Weights of a small transformer language model: vocabulary 1024, 6.16M parameters.
Each number is 500 + 50 x the weight over its row's rms, rounded and kept within 0 to 999. Layers, rows and columns count from 0. Numbers have three digits each. The size before them is the row's rms in percent of the matrix's.

# down: layer 3 MLP down (transposed), 512x192, rms 0.0249, rows 100-145, columns 0-95
# gate: layer 3 MLP gate, 512x192, rms 0.102, rows 101-146, columns 0-95
# up: layer 3 MLP up, 512x192, rms 0.103, rows 101-146, columns 0-95
down100 098:432389501566537528457498593523522553548523500469576444531463466502430423547506605507545484461475544605534588540502530497530524453492458471503483491485549495568445578479518476473538444539470539483542488628490518565566524480474512462479530523476496467434565496443557524593476509450580555420
gate101 105:494553506553515520434523526558496423421512422464445539537391478579557531537450556439477500531480498505580460489578433557450536507465475480512472580534473613475456499526516509486445537442517462459523491416555530556481477584496533540448487487524589564542562412399529498477574496500499489468
up101 108:446482497556391557515535473496530455493479548441540436514529570474461522522475547508535435566467507526541534550394584562524521571494533458541549588434546484495465523419432493512461611481478561546460467448411488510547600489573456568495436570443548408468490453483491508505517443501491495504
down101 109:547564556510502510510482568429561530482469586501487543530551490537566534586539542495575544505438454539481589403556512579534485453424510525449386444570497564632492479555508535513561472567511528471420490584510521487441411506474572445546570540530491534475522525542607429502450456625462523538
gate102 103:554591537483494455491510473524472433522524496561466499541485605463520556502430391453455529542564550503464524501564434460548520459503576519520413484485418537499525404536526547489478607459452547415474438518507572580574459345542631557472528534461441481374544523549539467469470523445519496383
up102 097:528481530419487475447467468401499470413475509478517391545462536551412472521467519450436580490482609467583448576417466460520449542592513442418455408552438558493537487601476501559492420473505446472545461451538511491522541582527539441486510548553525463455521469476414446510448484374496513596
down102 105:457518513561548491586533598566432517465467570535493488455423553453537486568532527518556536491504471520563524482619509518489507491484531508460566495484444515379500535464495424482513472520581448523487487534414495450500451509503480598564572527483513502627529539498596536543553570580474573438
gate103 097:424478512497440460502592387503581444453528446571564489471404488597499545465487511432383438579583451441462515481479471526471454501486524549588599434453501522389406538523491422447505492516525462488488499476492547422507544611453550460494532435504465489561444551488389540594550496414537513483
up103 096:475571415564464490488595416442543478472440518534574396533511453636503474485481517422465484687550457497491542497435451537500558540480568545550510449445423525453528482605485437462513443517559494462509470431502493448490524563557510543457448518570487478435491521529465597516571551498529522482
down103 106:494430529461508515489462613609456546534508557468556529569608544468501403473464480551518412440470479531468496521563459433489446488567511477477510504517531448601481518420436504515555473422478482460482489492513550511481494574478572477540486436510534440598493408521499552430503476526459393451
gate104 105:538429501502417595525546494511345451426485527454487501443467445595552482459562452457524481486485548550483575537556544588451543498489498497503534575398527441544568467470596467422586498491489572487473470425512479484501587531480481431540463521605473415498479436443512503480523480515501542488
up104 098:454419583538480452529491496428561495528520534457472494563509540488495463510574420540566544465541549577427481429482505434433521566535504512487556464390449514516488484440594533472523498477453539521439336633510411455541478518466535490467529513498435498486416489555498501600518540486484423473
down104 107:550541466529393642421448534528501570481470422470616501496455403526558483505472451536516427509524462446573527497478435511545495464557525475502447465518571417493533558568528491405549421526502492432565612443425584509513529430511449521541503513561511506473594523459461481404418454592452530495
gate105 100:505520420491499527478468488532482410501459508490585527435485502473491464436479493484540539473376519490577447443415541505515532540522549514497486519464479489447413589466485462536500431521425504562483475441578566507472415434553480555542505508556488496447577565458508578448531595444519423489
up105 100:513464560605545426566502492464390515564494555525515489452433449427442521571424533563479525496562487506602442516620514470574576413562520511486471384527554419518525434470489548549408517403552435490458531551496529486576469534519479513378500451426511510530536447533592466510509424558446537547
down105 087:556567515481575520521561516539523413567479529523478511491460539503547491486458441463455439447543431559487571513507497435522434566582511522570521495440495407455445571496508460492630505574505542537528536465469454446469575508566486517525456478461475546463525610510451442512499506455456467522
gate106 114:513444476522500580498538444446598572509494529491486601587491558474459520522498479508555444450551501492478479514496537454495544461471555560440512512634516533475510474479418449535485481481465489461446461526463452480501543479471449564577549557486506470522485560432474540656492459394493475493
up106 103:504587549537497418480470547457530458565554540579447526523465566540421552555476519499409510487549481557505525508477516464534489463597535505572490475503495471473485468513468526489547538481500488479552478441462477604614417436481590459430444525396435595460498487576542425494466450477482575468
down106 106:493551498482486499553548436456484473484514483540505670428512579463481524513545475505494503496511565530505487486564533594470498484521453577521579468549493521492485612532463476547510556452508408513435525423488425545517634470472520549504554563537548471504411530368451538587493442414542609509
gate107 102:497521507433494523486437473454410478486604602555546489437491540482510538560509521499399511458526552536506550477546495479589421522518480582532498575573456446505410346472538483564474430540454504518525498616562534512476611542524535536557453498528528480434549533493465460553506511565548579509
up107 093:450596561464550526550501480400508567381465476554600477417590472605484511437423545536557532480565534437506530496424587479551497529567536469482476496496552527531432445489493547550432419563426535526411583485548468560515595485499504554434528482470550491455521494493502474450535590533511588383
down107 108:614551439560536455427574398561610429597474461493531520476464465475541484438446503511661462524486460496574465507436483467476555495488536511501587412561483530509534514527552467493540491403606487447508443467543464448522439457508409531539487559557516537535484431452561510486400494441430451469
gate108 103:515550560546546556500538489499501549491435541619463444506540516517471511460470431457454496374534416572593491493481509491503495563451502554501497499519619462507548442477525401475527450450369574548529520495491470483489493486472578423555513605531506582493452448470562551547493546456469525556
up108 103:472508485540502501451534618567483520621514457508550441536543536454501496505490453460426442563441490527530485497496560528557563416516500559516530436560509575415510610473429571585511443553531510514442460491452550484436474455534520539495534383482573501461493456508505489546616495431467577530
down108 103:480367494522574587525554555450403487521501465540562457492516567559505521564418479438504530465504450535603415492533500507546534430489422441463564549506492443453493441460419476566524534544543516562455535462545477556405447509535471486523526514525461578467498517423544509486615397537542519554
gate109 105:510576526428438542531603500430483487527548518481480524561531528493510487450482530553511430482513541435493586402483513578599497472485556502484494408403456563518444560423440548491528441546381537518474458591529446349495579460552531530516409506544488525476541452449469583555560577517531504475
up109 104:502601486503503585452514472474485524494547522556544583521457557571395516389406532601491529499543521509526586527536576591428538501438471485547522523516476527474452512548466503543489538491477656538460531414541566517512450464510589544549551483537446500445395517536457466512495494502496563510
down109 095:523508533534474601469561534398549502504551425570548482567516555581404451496514483464644548479558607506405469496434597429449561472529482443476427491488482576336468516521502502550569396537514451482487478514504403510596498572479493528484522541564551593522533470568483537440551510483541493529
gate110 106:491440497476461544525588421522523452474549540454496517545484467495612468561453520601488434487470618486444636436464418484521493577577460552453582450464420506557498567463453522453529422505513448591532525605493513462449486451549463485506541506516451420503470442431577442476482415530553510444
up110 105:560542491420480561516433454526536477472507446484487478498546469601447514424512534539507461500503396508504465556548518454467506454451567598458483517617506454444533535526531511465557506460415615506453466408480482572592532507491527549465484394550558472513455610447522536492541535506436589476
down110 107:480497503477487539556577581531480544457473530534396450549514509464499579542374546452535480585439409547395593445459487474465558512490470464527517474600469578586416551468612612507449530502475535515514446545482451540536427510404506483508497521457484532489529504490552508471498543546480485480
gate111 096:471537496495520564532544494562465551537410463535489503404505462547478469575519494577496424540465494538491499532483465444385537483510468547463553507552476478577462526547487469444444427492485604521465490511477475501473528420505459561550546422484537461562541411494565387443599511561427543576
up111 100:526534466448464564527424526551466539473399509517419486569561492460495493502556511480502497463576467416503470488457488597528449503499436459459539438436529477504407503603509366442455466473455485584532424463507417416520510469476525459569471475491462487504569392499436433484527494457466417506
down111 078:494460526554517476446512465462491550486473485444530552523506536502428548469500521523519464433466544510545442561529414537568467501584587547509515513481542440529516486451460518510416545496514510486513513455540563516594562493539521351592376537528492539450487624392623546566441534473491541490
gate112 095:633484517516467471439599464449472576567494528554462476446515588458427541526465405465495572495580439474464473484595445586551498454456466538531514617460548540494460511436462470470498420468453470510422455560434453566477497543509528474512580516568501505481592507501468426553524501474493484541
up112 098:479585488559574541525471445482520565415529444445486445589471484534559458478484510485530510449456650442580547529509564425483480575511511484516493442547517504526581501544533481566473537502519444457493628431550547474453503470497497518451536547450394453463440532476487515426504499507483559596
down112 111:533495591479435541603528632444565528526480513503566412518488469578476496530424498466535498498500474445552427435543490527485531484459514579512528534492446569467521463463480421512588597470463454541472396530532515479388546424616572431526426543409387516466487535472505530507419494489457511532
gate113 112:428476497528412555575440486494492482465536554512437567485476500494525460460659464493430506449551468494461594444512569496468587562539471433516467506504466402588481473566443483478495529486504475572562486436575463451480470457453470482562516509433467519587545462508485453486419455488536572535
up113 103:428542484466514490511458404542502433478623544516535490438534468491515492538509518550481481485589452556481516392487434544434475549518462496528456479496535400526475388501500452395580474499458447501487566454513529518489502507435531534452556440425412441474550559442477425538499454477456465552
down113 091:554540587492539509539522509445518543431457495450455498542488519500449486529469466489542598522417560602495491548511559510525437495537554519507461465544538592513455601510512423600403502448573468504463608580514538551533397504585503454542504591530521414513371436581564508577456548592541503512
gate114 106:537416482590483507539492514526528488514554489549405477466567428456490449489565447475438455500475490393496519470542564532493475461562487506524464544606483480462415511385458513512454536402571654539506563494548523593599397463552548563503601471557414462501464553498467561472385408543489512529
up114 111:471503478514507432500482500501496508482469491541524522529408575507545487469426523549426461506561482610563514504500423470571514526514416489597527497497615521464457434494551495569600494552495377437532425520521518427418601555501472467497484535470505574479566484580544451565553554500514475469
down114 105:488460481571468497460549554491496539423565474488499470614467484476440439551538497472446453566436604462541550435433555579533482429601478489591456455616528449464419432439439496476511527417505493484462379475476446512504455508523522507406485406494491428463500533579425587548548564578566479518
gate115 097:446456551590574442463459543480440523497555438476489485490435495551514429530519410544464480441459464413527502504420458488520406547566348625514579499444487466554524512480559507478477559496534451495492438485410493432539425455462502457556434475433498507525388507468494523489546541515536414479
up115 092:472512571566551547407443535460484507508528556584485528448453501562471463498457530470465487540484478510538524487474525498529494482518470524473541483553469575596504524510487489542381387516566520430483403500521569546509508442526621542484507524442481490536563461469536591454491474355430480503
down115 102:507436502502391479544533541462495524482509521436471469614581508507484545479550456598558535488474451483448485554508501488462457459535532453531449512502530508464506443472509514494671554589444515473491541533498480513474480488474429481485460453542485532445364530507488428536493440638525502456
gate116 099:511483522541562544472435473579577510542484533429511506449514471436518387530527530486589519413426423416505536410517414450517572540526538506583515531504508495489602586383508463467516552511477465544535406535460458469447523544436551600429570512567493540506535508514516540479511534513555452589
up116 097:501576530452491427491451462535461432488452482533457499522529512420532461584485479496537434455487554527449498460439490482582467459414543453554574440480573419567590480469571514542511502406543420450516507456523411524483471496456512528444567628544433557436575551569503494569481468419405498436
down116 105:534460455502547504538481504509542469467537536533509457481419517494492414521449504483558458547547443591605455441455530599463419483439515522484618465551547447409490481473492477427463505638579529566584507469509443477512473554461565428451518656509459408532494543519504464478472536496468471493
gate117 104:467508541439402466536472442504608453404543409514491500496497558463494470497514518590453464538514519504471567391534469507473473501614511514566488570542374541481431500394521503526465476581559597515574532586483429469500525503453497445563539477559535516588489557506427486425498582586431566494
up117 104:498575499448495504511498530555418578548483422570502543491513510555535510531527495463452554429469569511410515585430620426520513570370420537381550473445564411539589393499465582566491421422517449515479439469504538502514501476465500547408412485443591474469530508513472479506530484523595453542
down117 101:490535426434460487403471511546578447474465555571547526422565520474574508487526581465424526414496459500491477524639507575473510523504480475551445457464431584540443491388602481490546473451544467502507584486510532545435451506478440412524571524601497526543550485538563486499553456529520545476
gate118 097:473406484446516456512520474553548463491464461444544610466409447506542501476488440483485502531441489527505490456487545471532427521486443429411492445531498574500468592470575531497505520518557558464484510451451523544536583541394478477470401416482552560546495529506487424512561483501510527539
up118 100:468457432607475499547532520488493573590446455503489392527471562562603462474539495465401487482461552473485531512485438532478510593507507563585592576494547547450490452543452583491493504533463519587496413473444549484554485541522499538560434476497548496504541504504544574560460480483502445489
down118 106:583469431467540542546517504521546578465433554497498555532414505427450497459577498497499544566561458479505519514507480429464519502417578358379446374586498456518522540454585445536499490461518522495551482501468542462453519461407480462518501482557484502535479490496561436429526508534489575547
gate119 103:574522454523434485542466463394556482434532604568578520488559476497539462485606472551532558408504434428468645535620475493495513433543501576458534541492517570525601488478520464429577535450549506492495469482510465384455555539444500571622448495493495437453502547471502488542506474478483539432
up119 107:515501502522470480514443512471505544511434471571617493534490615561446513512515499496457523497470563474538555546429487506553563484445461547576464510501640629460553540550487506482432566573422523487498528457539494530471528492519461494479480547509597433498462487523432530570450564486475543433
down119 081:423534458463498441522466502422501595533477444481553359563567572466565493519402522517484515550451586450515493551438529593521559533454460538565487479440564578512484443517527540582333554512450589484476547516518603603534489540457481461482487566543491458489445495503447588614477497516480576444
gate120 098:464551560497464508423482621445486455604519568550480482454506563530496569475442525520437455444584446418552518459521597507483442527507505473536622486603496417503522490537540396582626534472438589510452450575542523459490544445541496594522446487553447478528501494432558533540496448392418504443
up120 096:536517482497483490510480561507490509553484473530403562519570558464456591381539554403546463602591509494564468466438493506537455434526486487498407468574556423488489528416467489454542550543544558492504517509497462538561500564541447408454429527560609512550429550563435502499485545497417510536
down120 096:491570503498602504382613478453505424545413445519521594449483524473471538519475553401447379416496496534481490461443537530534535482542477506570479543507423473503519453521609510498501561537462512491549561514553519449531502387491445570532453532529504532507398504424557596383480474395578495531
gate121 109:522446496531513474540453557463538523449490564422463542544429558487448548540448435480475534551452507509545499467455422492513471543504473499490440508609449582454467461536518554464577452488467558599508485480475408580550473443532497555459386425479420470482403493474451562502509537503529584509
up121 103:558495389486425430525448393596501549585445504483447579557581505528366528526441462487532400536530444514425601529424498507572557474486580470518509520520538460499487512475486444541535519523422587502446508479546515493587544524415545489512584511510571521548463639485505481481579579561490467439
down121 098:572498460518573520487467479386503581424481482436452474469434604500523528450465432516454526531561495526455433494456481477525510506475467529459479478597567468463531544596408507429570471576556543564549478462498361516483530522512494483419441416508429495504477470420463504431561528522455551477
gate122 105:459498455478503488578590507424485463547544605612500568436483510596499401431524474517443533458473509471430574546491546496550466513575497494574441564429527492508443550496516548420506517490524579547493516528501490477512520525462430493384469559535429522451455490442381417580467570505537461621
up122 101:457571521447453487484541524486446546527557503528522485413551521542545483439406506392476505535470484496495502490561506522442484604419463564383534490548546543496498564524470524492543465463490505540495450496468401546470523440549434534487423475544541585541433512435487571509552578581571452437
down122 113:576417441519541520502449523521544511429457505448448487537524465487507604572455515526537485467588526489528522428503441483480558476499484373485479458529573514505525440526524523510462555583420483431568469509523529455510417521537586458556534485516489491465485477529517575379520431601476476436
gate123 101:470517491642506508394537515532464498363546409516551494570580478463515536544552417452511424514506522469529475555500461548538492566484539424482464487388523473511511439506544429529412503469476546440520467489561450503483543447444492467469476462385466522529594509504491469528432547478563504548
up123 099:543566444559646513467545464557486524489474497515399423518592462394498540502579470426485508487491502507566499494428426554437504518431480531485538472484547556504488623509536507476459507600525520462437503439509471524459462543560493567467549492493573560539470515582525474467537497473514536538
down123 086:494361463447477529490460498554409453514586535383551571464509506484482489536492455563455481529518481529466500482604527503512484465559539470536579610584515435460566495476528479529440534484423461493449493563525591515494556522478525483508508505469478504469526410397672394512400471476468486455
gate124 105:465553575480454443505538560391331526426547553515527519451463404450484526591452518541438496550498498542539670541613559554578532534499456494498605501536500456427584444448493547483488523459551544488491504524452523507494465428578540574460433442463566547521465541508541441460565516530429583455
up124 104:505459422506543513408452415549616479519572511559565447498657571515484481451525536544542565516516419472575434585517450467448454508595548490558448522485510552520487470451511429539528431425540480567532500488551582462515467536470520456479531562504458374437464511382486546641506506457507529603
down124 090:536575374490446478506505591510455467409508469507516543468542428516436522547538445446486450539499476548496566489576552493584511464536489553523579551537543417494560445500421468488487463497515489480536522470394416511486544435577481543511459553489479558464556452454469457416524509480408611507
gate125 107:491428477502522513520521533443443428510453491494525426430469502411553500456482515529544541392530464509442599507533464432524382641492541457556519454459555509494601474443490486457532571494486379453540518500517521484538541493442445507537405438433510551419525518443522435508577445524530478473
up125 103:531487437517491493520520520494420505445536492423575483393457480464597545510443510591540460463518431481447505462529445482449432535477449480538383485494500519503537523443454570445538508517478439523531495522513463503518589501575465443432513439449433529493512465479523447484546535576548540464
down125 099:542643489604514587404400419583559492489582458512449520526439463512418511477462432514428491507443453541618411510473525566463488538518484431489453478517508500517490559530459533480533496523490542519517517511496528410495514487493506574572494439491499577518559462483490612506434551531431470522
gate126 098:453530461406502593500379425498589516476488625496482575547468483538523516571529451539452471413479450560445536511546532564538441520589505527498480545537419486400478506446468440484394486537512501531490427447512408472496469535382542543478590442489562502548539489461525477546557486501454461498
up126 098:562506481538487491510462530464479517572501407576500516486521542433391538421435585422598434551487529476489556453428512373494475597555455502546614477495551524490467578427449436522554534525520456554432550517465452536496504556418493450496503492630501501489437550532521583445585501515482545458
down126 075:508500481407466641501481552472492519498452602435522583548497480520524476574490444503485494468458545539456563560461518418543479527609495486550544584519488483464511536442498441463487481555488521545459503450369420534466498557445532512477582501554493524517570567496508345506508504509546472458
gate127 096:505502577449480455401506481504451534508483557505586516527444556495439402542509493553561523545367533479552504469522533460536508415515448404451550443456491490517524521479475524552467440508509504461422525465453501532424552537550509490583475486472456466497503421470498441515508442548462368489
up127 098:540485459539519495592581518457460464473490397503443440418620491467462570444504466507522513427590399463506472465545549504517463517568484522623481516496599523479379517383503503411572483484505441522533517515514404477477496445507413477481535495512502493549483625511498560439451576391551565563
down127 101:413540496524472415460624490482406544515513427586628466475472496496423431460563473518529506488421518465588430456574548529510349518509500428439487538466560532523455570356402450546603473499456468483475434464538435516494538515468526425565514468475518484464517461533532480520489459418536497485
gate128 094:620467551536595486410510478528492638563442501519566564481416546470509537438494580495498513524485504441539554531417535519441645521547472535461493519460532555501583502493491498520466485461496572464482524461430446565473480468543561546556520611520480533608545506586452494465491496542550522568
up128 101:525483478529537528512487418607533549483427529505456576499426435464557603484518489629599566495462482500495499529476466389400507344507566467539377484501530435525459503523452506467532547477449583509554427479466520551466505584553514591526508476450527415572567477505476594477461548530473564539
down128 077:588510579462534582404393448559526480516490547454467513475574486491451441418515559484362398533556477504488461598492568509531503467567390544449534562389497529570507513510485472570408458525473544520558573498464420507495561514582543506539515442557563521555433553496474508525533508435508560548
gate129 096:472469415535524452408478430437515502499404488464464594548414431493481521476538395436531542556538496561506536479501516559504591462558518486535501515546344473545484586517423482448518476521457430479538371458521494479467516527496488456534607564513501449562523491539558485489521595492580470504
up129 092:537481467518450546430462509406483545546539474518551474549463446437480587573478484497489520488562503649467551415468454559595508424447443473540450531543488441527422481477467572538492559515439484468467502492577517481501556578464529450606514578639548653503519451559611474499613520459392512417
down129 093:562482479577557465420470461538429387499438457469529571469568482565475447389613423508511492538428501581524524559485536533496555463531549469467493498548451488520500611529554508521506424461468569468555445430536525522427433484395471468456481495486439374476538453470579483554488595532533555509
gate130 096:572445443480573504573514562427485529587502502577473524440483493529410484451425448490484487487514493450529392498481553454501447566467478481546495477667468464615485533442514610560473517444508515496531508575506452482526522601416492547508526543440532575544491461545531473474489423491474552586
up130 114:540438531580466458463501524508479509552540411562552461524498531459578503451420407542420416487598559473534457446443468503547526582487445517463450503545505480531441529573487497460467526472527456461447506612521578574512446543529417433519519503453496579479475411432471462536509433453565571512
down130 119:518457553543456457440407457493465449517610513487581428588525435455577511506442440520492512561556530521533530494437430560507557471498472440378481563406453535494432462497472432383493528492450473492549457560511605607467507531565485449566494433530521489441442533473507522496509507510523452449
gate131 098:514465386514482574557445452607545498499446554534433497487505529389479502518514535634535448465449606348512480452509538440483476475532496468482518606431397542504518514544478481454434470458493601556568415544472528537379488478489489473533518541511501458488414493472431510490539490570434478500
up131 094:434495418552474558558491521597587511550510515521487513443502546446486465479476495545512449497404569415483503474501507486488510524581558475571440658510487568522529467509508410429431435514539455512599416513556476539443510426519467486487485549539543479590448470506521470423579518604557523508
down131 100:565517488474492418432453475497472488498432449558536582580524593549516608509531478478463378473490471541454427547489555535478545545495527456435543509454532487563537456528510475573521564503451456541476598480421492480529461434560534478553538491518457497655532472539529508507477466432470500574
gate132 098:475598514514593487494568428444473507481463465434488484501505478531431499544488459524552516644488464489494536463499466453559531427547485592449452509474515462471621534517609493517510445523555535435564532474412575483512467432566512538502544472441532448462539499473566524507511565442461565518
up132 096:514514547432497613462536515567578510507548581509434515613546413510521553445436529543572526464552616447482485497503501502472467535561477409478557488531366411461525452566535479524506478519504471467561564493619483551437548568358444478471482547544476512472451555503550374496489493596452535539
down132 095:504527490508478503457554505460538454517483433502527539396498423508469459550469444510488491634550435490467528441483444527525549471455517589468445524541507408563482439536535544533536479434635508479485417487414547540438452427509493507544524519489477446491577541484504463518506427446442472457
gate133 102:427508547553497507574380486492428501448506377566453459550483526444492510516450419514445588498483550472471517493460477540466568481507489536530474587518503438549582549514463560522582552487475501501533537528396509581459558429459456489556469535455489461470489396564462448406536508383427466484
up133 103:512512445469487543547521527543505483496505592505530498421558497376559540511576611453490445579478543462535450495496498494527531377548473451553554573488477374549431481524552503390567547464609613515519594418515404460578458466442422535543503433548418483523414487475466489492526426473491450460
down133 093:543475501545464511462453545457481551542524393489418513561459491550419515607488472531482579473491384460397456553428430506423468533462433495550457477504529586556426546538496571567552560423454491470503463604464483469369467531447524444549513597518549489436551436528563458540431553457524501508
gate134 097:592487612559489454555512528547492522542455535537433481518497493428511510544435508511498541477426509511536516456421536432457463625520473493455524457522532570446580520462590491482531565551409437598418549564552458481540441528519482483493498439460461476476398409432522486480445502525483467525
up134 094:427469454483517516529556529582430515464500512450448530455466560472551499463588527491484456579505529442523335571523532525509500513459440494515407486519420556513607458480465485480449516473516543458470450506453447514496463502523495604438486518561509405547448562492545569505513523499620530412
down134 115:546504540517586525408434508381579486499529444412560482540468494597406436505428466516480364519584425477469532513494516468507494440547586499536508600501581455445436630506479454490535469444519512494564523523583503470491508518487492469627468590550550541547528601491581462530537531494414457504
gate135 100:505539526481461555502537439467477581474491562475547512561468482481517457590564537474489553512455544435555365510568501444446514547547539364483447461479600528546508519538379475453477429474511525515619585559482604515571492457528502481547557424453458524485540528532468571477594458591475491576
up135 098:450520405464449553487461498508434480572361494435535581525442484479581559593531510533528514472402561416553379487609471489448547408543575526475543510475491557493554532600561507515492468450469467507623524526520443555519468523503548465544562501486454439450486473423549532508513457586444514446
down135 110:472478499594509438516416562517507429503493450504515484422563565499548575525485504518420465414532469510461629506500456590573389450534481578475600512459369463533586560526609577553572518568592485530555439541454515534502516468518487524501449530434505470507557485476495442516480543401468427537
gate136 092:493423451492487497552557497538400432517562501475503608529499403588457557493573485501468426508545474616485547458543555475490422479481448447523488562566587522550458482445476522570568533466522536536553567623477577498470491503466438400553559491493525453577441485535486542518500453536518544541
up136 096:489552465461485509541516468526372441435570527491397414449423495509446425583539572476521493486471466459575406465551654655568524619540542481431455512499461477570556484487541493480511522443519500470497536471560443558407536501468498471487457523440497503538500481462519515469585522520480468599
down136 094:538412582435555474530567479434446433468561580526474443503525473482461535641516526514485518450547586541492426529562493519536450519488521550490460472460423530498503450492431563595397477512521512417423557566493447529511591540494496485462481514500544428555561520531419467506489600466531546506
gate137 101:586397531487497539455466475550472536493427479481471475430506444468498520486557490490573517411531502453507403472543565507403506526442449486532475557500567442476575549510490516449650523456377539585498443502442500507465589491462405579499411496540504513548463589522558440477517448547493427494
up137 104:548563485527513351530536583466466511415502592516527453500532563501448433502496440463478439510479444491473487507489429414496516418419466542460441540481500495473467402481598532517484456475516544541519515460479445463522444432470582567508514514548528446387472483500552552578490554455416531525
down137 100:528452536485494524490511470496483469492467517385534529459464418423605557443504485629489530376530483503503446587561487538539443518502457528541526547439557488499465541461378530470558499493465541516569520483479458473424471503465417553439452407547538481465524497471579481543545512527486533438
gate138 096:519492521492523529465412459467607539461429492505510585554514522401478490548470441512491527521562453520434539418453425466467611492592494548459516455542533497457582529459446472461567543496592523492504511418467493464485528485398455562464510498488544400466553506569511481536462566489432555491
up138 099:554512451464496474528483490599526452494660580430561550469503458563475516545468496465529547458478435552508502522492566468517526418501543462397482486482494478520474507493441504555538425524528519422526434616485481469501526579569548433510538490512437562496520559479505436468520503484517567458
down138 077:529578485522459506480436414485564463459530496446545543481385535329453582579497489476465555527531546492401477444435521403499564486524468515440556512603471433542639549433471535458573530507545488533533485445576436433556490487454512560460559502547460535464537602633543530503546510538505454462
gate139 096:442492477580533458487447499394497512461456572463550530504411592509494548474428473452589525563466480517519519525501520456523473421462535468530497537520517564463484533413514452466447497501461469453536507405496453443488451524444536517484467577537432444579577561519501497465492484480513595527
up139 091:622453498419565556490558492573540544478437420577572543476545455448406527465483513540570502555541467486495482468550571536637556475504474468468512486494442437502464489438469465537501495461482582529500532473457430490447511492520526408489498453441558587510372489502466451527465520542441468512
down139 108:495538494512502505541496513456574510401478465486614476546381566489491565505474438444527534573433502494514463548536519501516518407448502497543515535575493546511507586417449428516475478528437454456548501444472394431475491522513514506453487565439465502601564548512462529442472528474489541526
gate140 102:471506551473511491493515515524464506451393499445448519548505480568472533484489500490604529426566453535467475497480514471430396569408503543507557510508462456477555417565491452411550522442585558448393516538498449500467548489518473471549533449497381458498495491533507502560398451532608561523
up140 099:472540440405536497490509504539590454528507491401464478524529535548522541531494505509483452591485519427507618569455456475432420602440489498496493495517456593568526512493510483457458477591588505437437537502424519477535493591582561515513426453442432499529484474417390519459531426512547474502
down140 097:517457397556495561539503513525490522542507473512490490493516520471469509519575514410467455479451584496500518416492545508562582408520562460515430488498600514511468542401449517631508516492452525555518566633503579502421529527479547563517476488492563445508512552480491508394624462508493445489
gate141 098:600425543553518498477509470507508652528526490484458505450457533446461501460451561510544538369515457539531397495528438445549512528487534487550492524537544522424412498509538507487473536517433568591541467609581453450493491465478434514470494541487459482495435449548461527578508518477402464533
up141 100:515522537572605561461486501532549581450517520505497522453391513478454596374505491434609502495471421537509409448456534469521507484482556460591525470492491436511383574575484517446428494429559567564497464485457414547530418469449468529520568442538493500445437493488456527543488484335452439500
down141 109:489569489536574537491544510424462569465497464377493483484436425615507545524445528514459588444537526568508486537470522610561541401572457438495539465540572534512455424583532518471418446493567470544412506503492524501532578521472552493509485478383475477482552405478468401541492519434481449426
gate142 106:498489558512503499475526546398437516517410475481471429452452490496419482454480411550455472473403575467466462500557467465453539454503593582506433457546552508431532528465514531545489475580505614543467482521518502475537528470669497517524612590590506552606579444566441505488442607480538512583
up142 103:542515496460505482559570568485443478522515556481497498477548443467449492465478508553541339503545526509487549508535565574570435412473502536508508538515494422467464518383525538562556471547566450578569515579432455433532581555531422437505613482535583627585564498509483468435540480467525490567
down142 126:433509497465556411438581501513467493578471495466446477599480592522496469630551596519491541444490509523549569518471561488546553497557452533430527479578536454509488488506504506544454539572593574485486534557496485426452504492435432523461668458465459446532453533576528442559485522512473620492
gate143 103:517468507480408563439573550510478466470508522548498522502434556530580430485427411474453455419482522544474499517521493529515525530434557575469517504420564545499490529412542484431532480465437583572520378506514485559512376592489534544535471408513484524551519479478442463449523477452558526558
up143 094:476496533530495478453487534554455399546466471402506497495435491471480432539543471524488537474485519459495477474529457431463493554492563570517490455473472566425501479460492450477574472480436491535500414472522444493478445531567458588498436497517539427599489503471514485460550497506617480488
down143 101:541511593565519463522530523598441559496568446473494402457500451507529467569516464508523487503536471458403419470484432537440518497480535558567481503430470501468578474551459522435483461415434531431559495522461516496482470467461566490498527415548482517546573490443488456388481419537587476519
gate144 102:495484668446574418514478488461488422468524524555551446564412461445599504451457520490475521503463420563402490532605550485537484490502495504542459477519534490523507482509515425502533543464446440511480377465459440513513553441442539473546474504503484443477415570487457630495541553462575542488
up144 096:517509529495431524551445559539435460510453601513409540503537511506475462564449460568437438502487584487588500442497474485509544481449539436400461514536452572512500527416542460454509371501491571596523545495495538526492551425468542601567528460533531450554452457469495519589512581525552448456
down144 105:539434451495482416384458489487529597515481516501446460507548529479507395413519494506425501450525521480503493430531554585501474564430477474480529556468543389505511414463541525491606526528454447529570529547657508520562539504555426508572458523489544432480527524503457427459482527496509494545
gate145 104:477440604484534545374463451496497476513484569519448463454370515522451482533456474437441550469480480538499450500549436479401482545528586529460542502411599592465599523469503422493506489484592565527484490488556472410593469458548557463601463475512543536471499452497528590590533620500497526451
up145 100:567487470506466531413525548498489575547543547485478470500502559547500452547427465544555482518485498501569382523501570477655463511472456434591420457516449522472477487439468576568562501524456460467436512473555451541541455465486494588487440525420479494485461432514540480560461489358479533467
down145 098:496565492504444450464452404461523466476509513497521552525389443504493490393502438585429488438500492553430541457408398530380432588529583482433569524452536529504575505535475476534456494468639538599543513543483556479540424553511509461552433507582491539556552476469496518545512538565508462424
gate146 106:565419512377481445463472437542506577489477415441425477485474413517481518473529466452453462456426450601435588440508498528542551575487521506493553552508581547484529435464470502509507491423463499522521467450435474535517474549452497518471561445632559574459521593496489468485588618512512546611
up146 104:388555570491451439524474438471469491424509533509542460494433549546499453494432406502547576540521553470432431480468524530542505505512546478551497398459536584454500455663474536441455454549489488440520576531369448608475497511544435527436488487506493540489513508495588513495463474538490488478